config = dict(
    n_layer=8,
    d_model=96,
    n_head=3,
    n_kv_head=1,
    head_dim=32,
    d_mlp=320,
    vocab_size=1408,
    activation='squared_leaky_relu',
    norm='rmsnorm',
    norm_place='pre',
    norm_eps=1e-06,
    positions='rope',
    rope_base=1020.0,
    rope_fraction=0.5,
    qk_norm=False,
    attn_scale=0.177,
    bias='none',
    tie_embeddings=False,
    parallel_block=False,
    extras=['shifted keys', 'hashed n-gram embeddings'],
    init='uniform',
    init_std_qkv=0.051,
    init_std_o=0.0,
    init_std_up=0.051,
    init_std_down=0.0,
    optimizer='muon_variant',
    lr=0.0101,
    lr_mult_o=3.0,
    lr_head=0.00605,
    grad_clip=1.0,
    warmup_steps=200,
    schedule='wsd',
    decay_fraction=0.571,
    decay_shape='pow',
    final_lr_fraction=0.0,
    batch_tokens=16384,
    seq_len=1024,
    doc_mask=True,
    train_tokens=125300000,
    steps=7648,
    dataset='wikipedia_en',
)
Each number is 200 + 20 x the weight over its row's rms, rounded and kept within 0 to 999. Layers, rows and columns count from 0. The size before them is the row's rms in percent of the matrix's.

# down: layer 2 MLP down (transposed), 320x96, rms 0.0468, rows 177-193, columns 0-95
# up: layer 2 MLP up, 320x96, rms 0.166, rows 178-193, columns 0-95
down177,093,202,194,227,199,207,216,188,197,181,212,213,176,200,190,226,210,172,191,223,169,195,225,185,185,190,201,166,207,192,198,206,186,194,174,214,216,186,223,192,212,182,168,209,187,214,167,142,235,212,200,195,173,158,195,212,209,217,204,209,201,220,188,235,207,251,243,186,247,214,212,221,217,193,197,205,208,219,203,229,202,166,220,185,192,201,204,204,217,204,213,185,198,194,255,186,203
up178,105,196,195,232,223,190,252,229,206,187,171,205,231,227,203,161,204,199,198,189,224,181,195,173,203,202,210,183,180,179,180,177,221,165,179,191,203,193,195,200,199,209,244,165,189,218,208,184,189,216,182,204,197,172,220,220,208,189,195,152,216,221,202,215,194,182,212,211,189,152,204,218,232,171,198,215,222,210,193,208,187,222,236,216,180,177,189,210,242,205,211,214,185,186,198,177,218
down178,103,218,210,178,212,201,203,210,144,159,202,185,172,164,164,213,186,191,184,205,213,209,196,231,186,212,207,192,194,224,213,219,232,222,228,197,238,208,197,172,200,187,222,221,198,219,223,209,215,191,223,182,205,216,179,166,187,204,203,210,172,205,215,174,215,195,237,173,175,231,194,213,213,199,163,220,183,178,211,193,204,204,191,226,191,182,194,149,207,208,180,209,209,203,210,208,158
up179,096,197,210,221,233,202,217,189,184,198,179,205,175,221,185,208,217,222,208,204,180,187,210,182,200,210,198,160,160,233,197,219,184,187,160,195,238,188,241,240,182,180,209,206,189,198,163,234,191,172,196,218,187,205,192,234,194,213,171,191,189,188,207,182,171,179,204,236,224,178,215,146,195,206,202,195,187,193,175,206,218,228,204,219,205,210,199,188,222,233,174,206,190,224,179,203,196
down179,101,244,205,217,198,169,198,222,181,214,196,199,161,201,179,222,218,217,203,211,221,213,229,168,196,198,226,198,190,199,174,213,170,176,204,179,215,231,205,218,229,215,211,204,190,202,195,216,222,176,236,165,179,176,204,227,140,169,191,191,207,216,188,193,187,202,213,219,215,159,200,228,204,230,201,225,217,183,206,204,244,201,177,179,203,216,215,200,199,218,212,222,189,187,218,205,174
up180,061,204,202,217,225,184,235,207,188,217,229,211,194,180,184,176,221,194,171,180,190,182,174,154,214,216,247,187,217,194,198,217,189,187,207,194,221,197,178,188,191,209,200,199,213,166,201,209,227,148,218,186,191,188,173,186,191,229,181,218,198,212,208,187,221,199,225,182,221,192,238,179,197,201,167,179,197,166,224,201,187,201,213,224,200,195,205,213,218,185,187,239,234,171,213,196,153
down180,123,200,212,190,174,205,224,203,223,200,184,172,177,213,195,174,157,217,221,214,207,214,198,228,217,197,188,201,173,180,199,175,206,221,181,177,196,195,200,202,219,218,228,236,204,224,230,220,165,225,207,213,211,208,229,209,209,178,231,201,203,184,219,189,165,186,195,240,187,213,185,193,196,232,232,220,190,228,164,211,202,186,201,240,194,185,176,150,208,201,201,170,201,207,213,226,232
up181,107,185,212,211,205,200,197,175,178,177,208,215,226,204,201,227,175,192,235,181,147,184,168,213,210,217,197,200,153,210,181,205,186,198,205,232,215,193,203,210,208,209,211,208,176,201,201,186,168,202,188,152,232,192,225,214,216,215,254,180,176,233,200,193,178,188,194,174,204,215,195,184,216,211,184,219,222,226,206,200,199,189,180,190,185,201,204,174,223,206,172,222,244,237,191,201,220
down181,107,189,194,197,215,185,223,165,210,195,202,226,188,194,190,207,182,196,211,206,162,194,184,177,212,205,227,225,156,251,187,195,175,189,169,212,217,199,194,208,223,166,165,163,212,190,175,187,193,212,195,167,183,190,205,191,219,234,227,169,187,227,216,219,203,201,192,186,216,204,198,216,186,194,165,218,205,220,235,197,200,198,191,196,215,196,226,223,218,187,178,226,240,242,181,194,177
up182,097,161,222,163,216,216,164,222,203,184,228,197,204,208,184,205,181,169,200,170,178,168,157,209,226,212,220,200,240,222,186,220,191,175,183,195,202,222,244,186,165,186,187,200,202,226,191,186,171,192,203,181,218,205,224,246,197,195,194,180,210,220,209,222,201,203,185,193,211,179,217,191,223,193,205,192,209,198,190,175,198,182,192,206,200,193,190,230,179,205,212,191,217,200,223,249,242
down182,099,191,247,239,227,184,192,219,206,206,219,189,217,194,181,224,189,183,185,221,194,218,184,208,222,221,199,199,173,206,191,210,211,196,185,186,206,193,221,196,167,190,245,216,192,229,229,195,199,182,191,150,185,178,189,218,165,184,207,212,199,247,194,220,229,224,197,195,195,226,222,178,247,195,178,209,169,166,193,240,212,199,224,216,204,231,190,200,183,194,196,215,209,202,213,220,208
up183,105,210,203,199,212,210,225,199,202,186,204,208,205,205,192,212,243,236,184,195,205,214,236,189,222,215,218,188,189,185,228,232,165,208,192,223,200,162,220,216,209,178,182,202,193,178,217,166,206,197,232,238,210,182,178,198,177,192,205,174,186,190,210,218,200,208,207,175,197,167,190,193,216,181,202,210,225,186,205,198,148,204,247,245,178,170,217,186,216,165,182,220,189,208,223,217,176
down183,111,214,198,194,202,167,206,237,200,189,205,196,224,178,219,222,171,191,224,209,187,207,197,185,163,193,186,200,186,209,205,152,185,237,218,186,178,199,217,163,212,208,216,228,222,222,173,212,185,199,192,216,184,219,206,197,224,236,204,245,188,182,187,201,198,188,197,180,203,243,206,196,194,205,174,187,149,179,203,221,204,223,192,207,227,224,221,197,206,220,174,171,220,201,177,160,220
up184,108,191,187,219,185,197,223,211,238,190,163,177,182,224,194,192,178,197,196,196,179,192,193,211,168,152,179,208,221,198,209,151,209,219,154,168,206,215,189,195,192,200,193,181,216,197,222,208,163,205,229,191,192,223,230,214,174,226,212,212,208,200,173,190,192,205,160,194,206,193,190,215,197,209,194,223,210,141,214,219,201,202,187,209,227,183,194,209,215,151,205,188,169,182,198,185,201
down184,109,198,213,214,206,192,202,178,161,201,209,222,174,240,172,201,190,211,241,201,211,231,237,192,177,162,183,201,155,237,213,196,200,193,173,201,198,220,162,211,155,199,199,200,211,206,196,214,172,201,223,177,173,212,189,197,181,231,165,197,198,179,192,193,216,231,207,200,207,229,193,209,213,234,193,221,229,157,212,204,192,204,222,198,232,185,197,193,218,186,198,167,216,189,213,196,199
up185,095,189,190,170,174,204,204,216,203,199,196,166,172,180,209,222,201,181,173,227,192,163,173,187,195,187,186,169,198,189,216,203,183,195,178,257,174,225,230,222,170,211,220,166,216,182,174,169,205,200,225,210,228,204,174,170,190,193,228,219,221,194,199,212,197,192,196,192,196,186,202,225,193,217,193,203,206,196,186,234,176,162,207,205,223,191,210,194,206,146,221,169,207,224,186,194,199
down185,102,213,240,201,223,189,185,202,210,182,235,224,214,193,227,216,198,186,196,217,195,183,204,213,200,199,191,186,185,177,218,214,179,165,184,183,160,191,215,205,220,189,196,188,203,193,149,184,197,195,181,171,153,184,197,184,204,210,220,212,204,234,203,200,217,229,215,194,195,180,203,199,227,199,204,164,199,185,226,196,179,250,217,228,165,215,196,198,199,191,193,193,189,176,142,166,177
up186,096,237,238,168,174,235,205,206,185,200,223,211,228,205,236,202,176,177,203,215,197,195,216,142,197,214,187,193,169,189,198,202,167,216,165,186,196,213,228,213,158,199,197,237,192,179,171,195,199,197,234,192,197,205,206,160,215,201,191,188,179,197,184,205,201,169,233,210,192,201,222,209,172,207,180,214,190,189,187,212,200,243,237,188,192,211,190,212,200,199,208,201,226,190,194,205,233
down186,092,189,205,235,232,174,188,207,204,183,202,195,182,184,226,217,200,204,165,208,204,201,208,175,206,251,210,194,186,164,205,151,179,159,215,225,213,190,171,216,226,184,176,205,199,188,196,180,223,202,200,160,171,211,181,215,203,209,225,212,219,201,225,198,199,212,188,163,209,223,206,191,200,209,200,171,163,227,216,241,215,250,187,182,179,206,193,205,196,194,219,189,213,180,210,209,214
up187,110,216,201,220,192,168,194,210,218,194,192,200,192,243,222,201,217,212,266,208,212,174,219,185,207,228,184,224,209,196,193,190,203,182,200,216,186,196,203,204,199,215,174,195,183,220,193,209,242,226,203,209,164,204,180,189,213,182,211,201,184,146,195,184,182,195,174,219,175,201,180,181,196,187,215,176,224,168,204,180,174,180,213,200,231,187,162,246,206,199,199,208,203,230,160,190,221
down187,094,192,181,225,194,220,207,169,229,211,182,231,210,185,218,218,233,193,204,204,187,229,219,188,204,216,201,245,216,247,187,177,181,209,194,199,182,194,178,203,160,208,194,170,187,174,204,182,187,206,202,176,188,205,199,217,216,201,186,223,223,207,163,232,200,155,183,173,167,188,212,184,232,197,212,202,226,221,211,204,149,205,218,185,205,178,187,233,194,198,191,167,201,225,193,215,194
up188,089,197,206,206,208,204,190,183,210,175,159,187,200,209,237,214,202,179,220,174,193,202,205,191,215,211,206,179,183,182,219,227,194,214,205,184,195,189,199,163,230,177,200,157,215,209,211,148,198,195,244,227,199,233,198,206,210,190,220,182,220,202,223,227,200,203,198,182,228,198,173,243,196,202,243,198,174,169,208,202,214,191,174,203,183,222,226,203,243,179,200,211,214,205,177,240,210
down188,097,194,225,203,200,219,214,204,222,217,223,198,211,189,163,230,212,222,190,212,205,210,209,169,187,203,223,201,196,228,214,215,189,183,179,219,212,181,176,219,186,210,194,246,175,196,196,176,209,206,159,189,201,199,208,222,195,223,180,210,211,214,175,180,201,233,193,184,148,193,217,188,225,185,190,211,188,206,206,242,219,197,214,130,188,198,177,176,196,207,204,167,193,204,231,161,194
up189,095,195,196,187,182,197,204,224,204,175,183,191,221,225,228,211,178,223,204,210,192,219,221,193,183,174,190,195,212,189,205,188,239,212,156,194,218,179,206,224,142,216,199,184,195,163,219,222,182,171,207,195,187,182,223,215,204,213,168,193,179,189,180,183,186,181,179,233,188,181,192,175,167,183,194,240,222,183,171,189,212,205,196,167,228,193,184,203,182,184,236,210,215,171,182,218,176
down189,098,218,213,234,219,194,193,227,219,187,182,207,214,212,224,196,221,231,185,224,176,197,205,211,162,214,218,210,157,218,222,194,199,186,219,222,200,153,196,177,180,200,224,197,162,189,191,172,237,177,213,179,201,176,221,219,191,217,200,220,214,231,207,204,212,239,196,192,191,201,189,205,239,190,170,143,177,201,183,223,201,222,216,190,178,186,197,192,184,217,233,202,186,202,217,205,209
up190,084,181,215,197,185,186,240,224,189,177,211,219,217,205,227,237,215,205,219,195,169,185,166,213,197,240,202,196,212,184,175,204,212,164,209,182,209,224,218,203,219,246,193,190,177,191,169,203,178,218,205,191,217,174,180,202,199,199,210,190,185,174,193,180,191,198,239,227,218,199,166,165,196,199,214,193,191,186,206,202,173,202,229,225,189,178,209,221,224,201,194,192,176,189,142,179,173
down190,092,240,187,189,179,207,214,205,185,213,185,213,200,221,208,198,207,173,181,189,186,219,245,224,187,195,178,196,230,187,221,202,173,200,223,182,175,189,183,200,207,229,191,195,193,216,186,161,249,200,217,231,204,164,171,195,225,206,193,223,199,193,183,202,162,210,229,172,225,202,181,175,221,172,179,189,205,220,223,228,231,215,213,196,201,191,209,247,204,226,220,206,221,226,211,220,201
up191,106,194,209,203,159,208,186,183,157,224,224,209,134,205,212,204,202,204,190,199,200,181,183,207,201,220,210,177,200,211,175,169,202,213,177,179,196,209,202,186,217,230,173,175,237,184,215,200,160,236,176,215,187,184,203,190,190,198,201,193,154,166,230,188,208,225,183,205,213,208,219,174,195,224,189,177,176,225,189,180,207,198,200,193,188,222,207,192,229,161,193,214,176,203,226,178,206
down191,100,191,215,213,188,200,170,199,190,217,202,186,202,236,238,206,213,190,194,186,190,225,203,154,197,177,207,207,223,190,181,196,180,212,213,199,219,182,185,207,208,188,212,161,211,183,207,192,156,193,214,167,183,183,176,185,200,197,223,225,195,232,236,175,210,199,160,197,191,196,188,240,217,143,159,191,186,219,203,185,218,202,193,160,239,202,204,223,194,204,216,225,227,208,212,207,200
up192,098,156,191,181,205,229,178,192,194,180,182,212,215,228,213,209,191,198,214,184,197,180,167,190,200,201,232,170,203,216,211,222,251,179,213,200,204,200,200,203,168,205,206,207,187,181,232,188,184,195,204,211,217,187,224,198,199,248,216,185,204,197,180,227,173,224,192,181,230,194,187,177,168,218,180,194,222,182,206,177,165,241,189,211,189,178,217,171,191,236,194,166,165,202,171,213,201
down192,102,131,230,216,234,185,179,194,198,182,177,222,218,242,217,188,225,205,205,212,195,189,182,221,203,187,210,200,222,167,208,196,225,221,201,197,174,194,210,183,191,196,191,187,213,211,212,171,205,208,216,184,211,171,190,187,184,210,178,198,222,226,217,219,201,221,185,182,198,194,189,180,194,220,160,201,142,166,184,223,233,223,159,174,203,219,223,225,196,188,192,208,188,207,193,205,199
up193,098,215,236,211,196,207,151,242,230,169,227,176,210,208,206,210,185,214,191,194,204,193,215,202,205,180,194,207,197,172,179,212,216,170,186,236,206,199,210,211,192,206,199,180,189,191,167,198,212,227,192,193,214,180,203,212,214,219,158,192,172,188,228,230,173,159,191,205,177,197,194,226,200,210,174,154,196,206,217,223,198,265,204,202,214,177,192,209,179,204,186,184,215,233,198,200,207
down193,097,211,204,179,181,223,173,237,177,182,208,202,211,184,214,251,190,185,181,189,193,202,226,217,193,178,198,218,206,177,149,237,195,185,186,207,196,228,214,221,215,225,205,176,178,199,217,173,211,234,198,203,226,182,210,181,207,208,191,214,167,190,192,205,152,199,203,209,211,200,193,207,221,186,171,174,189,208,208,209,173,249,208,215,220,231,191,202,164,223,189,186,229,231,207,186,197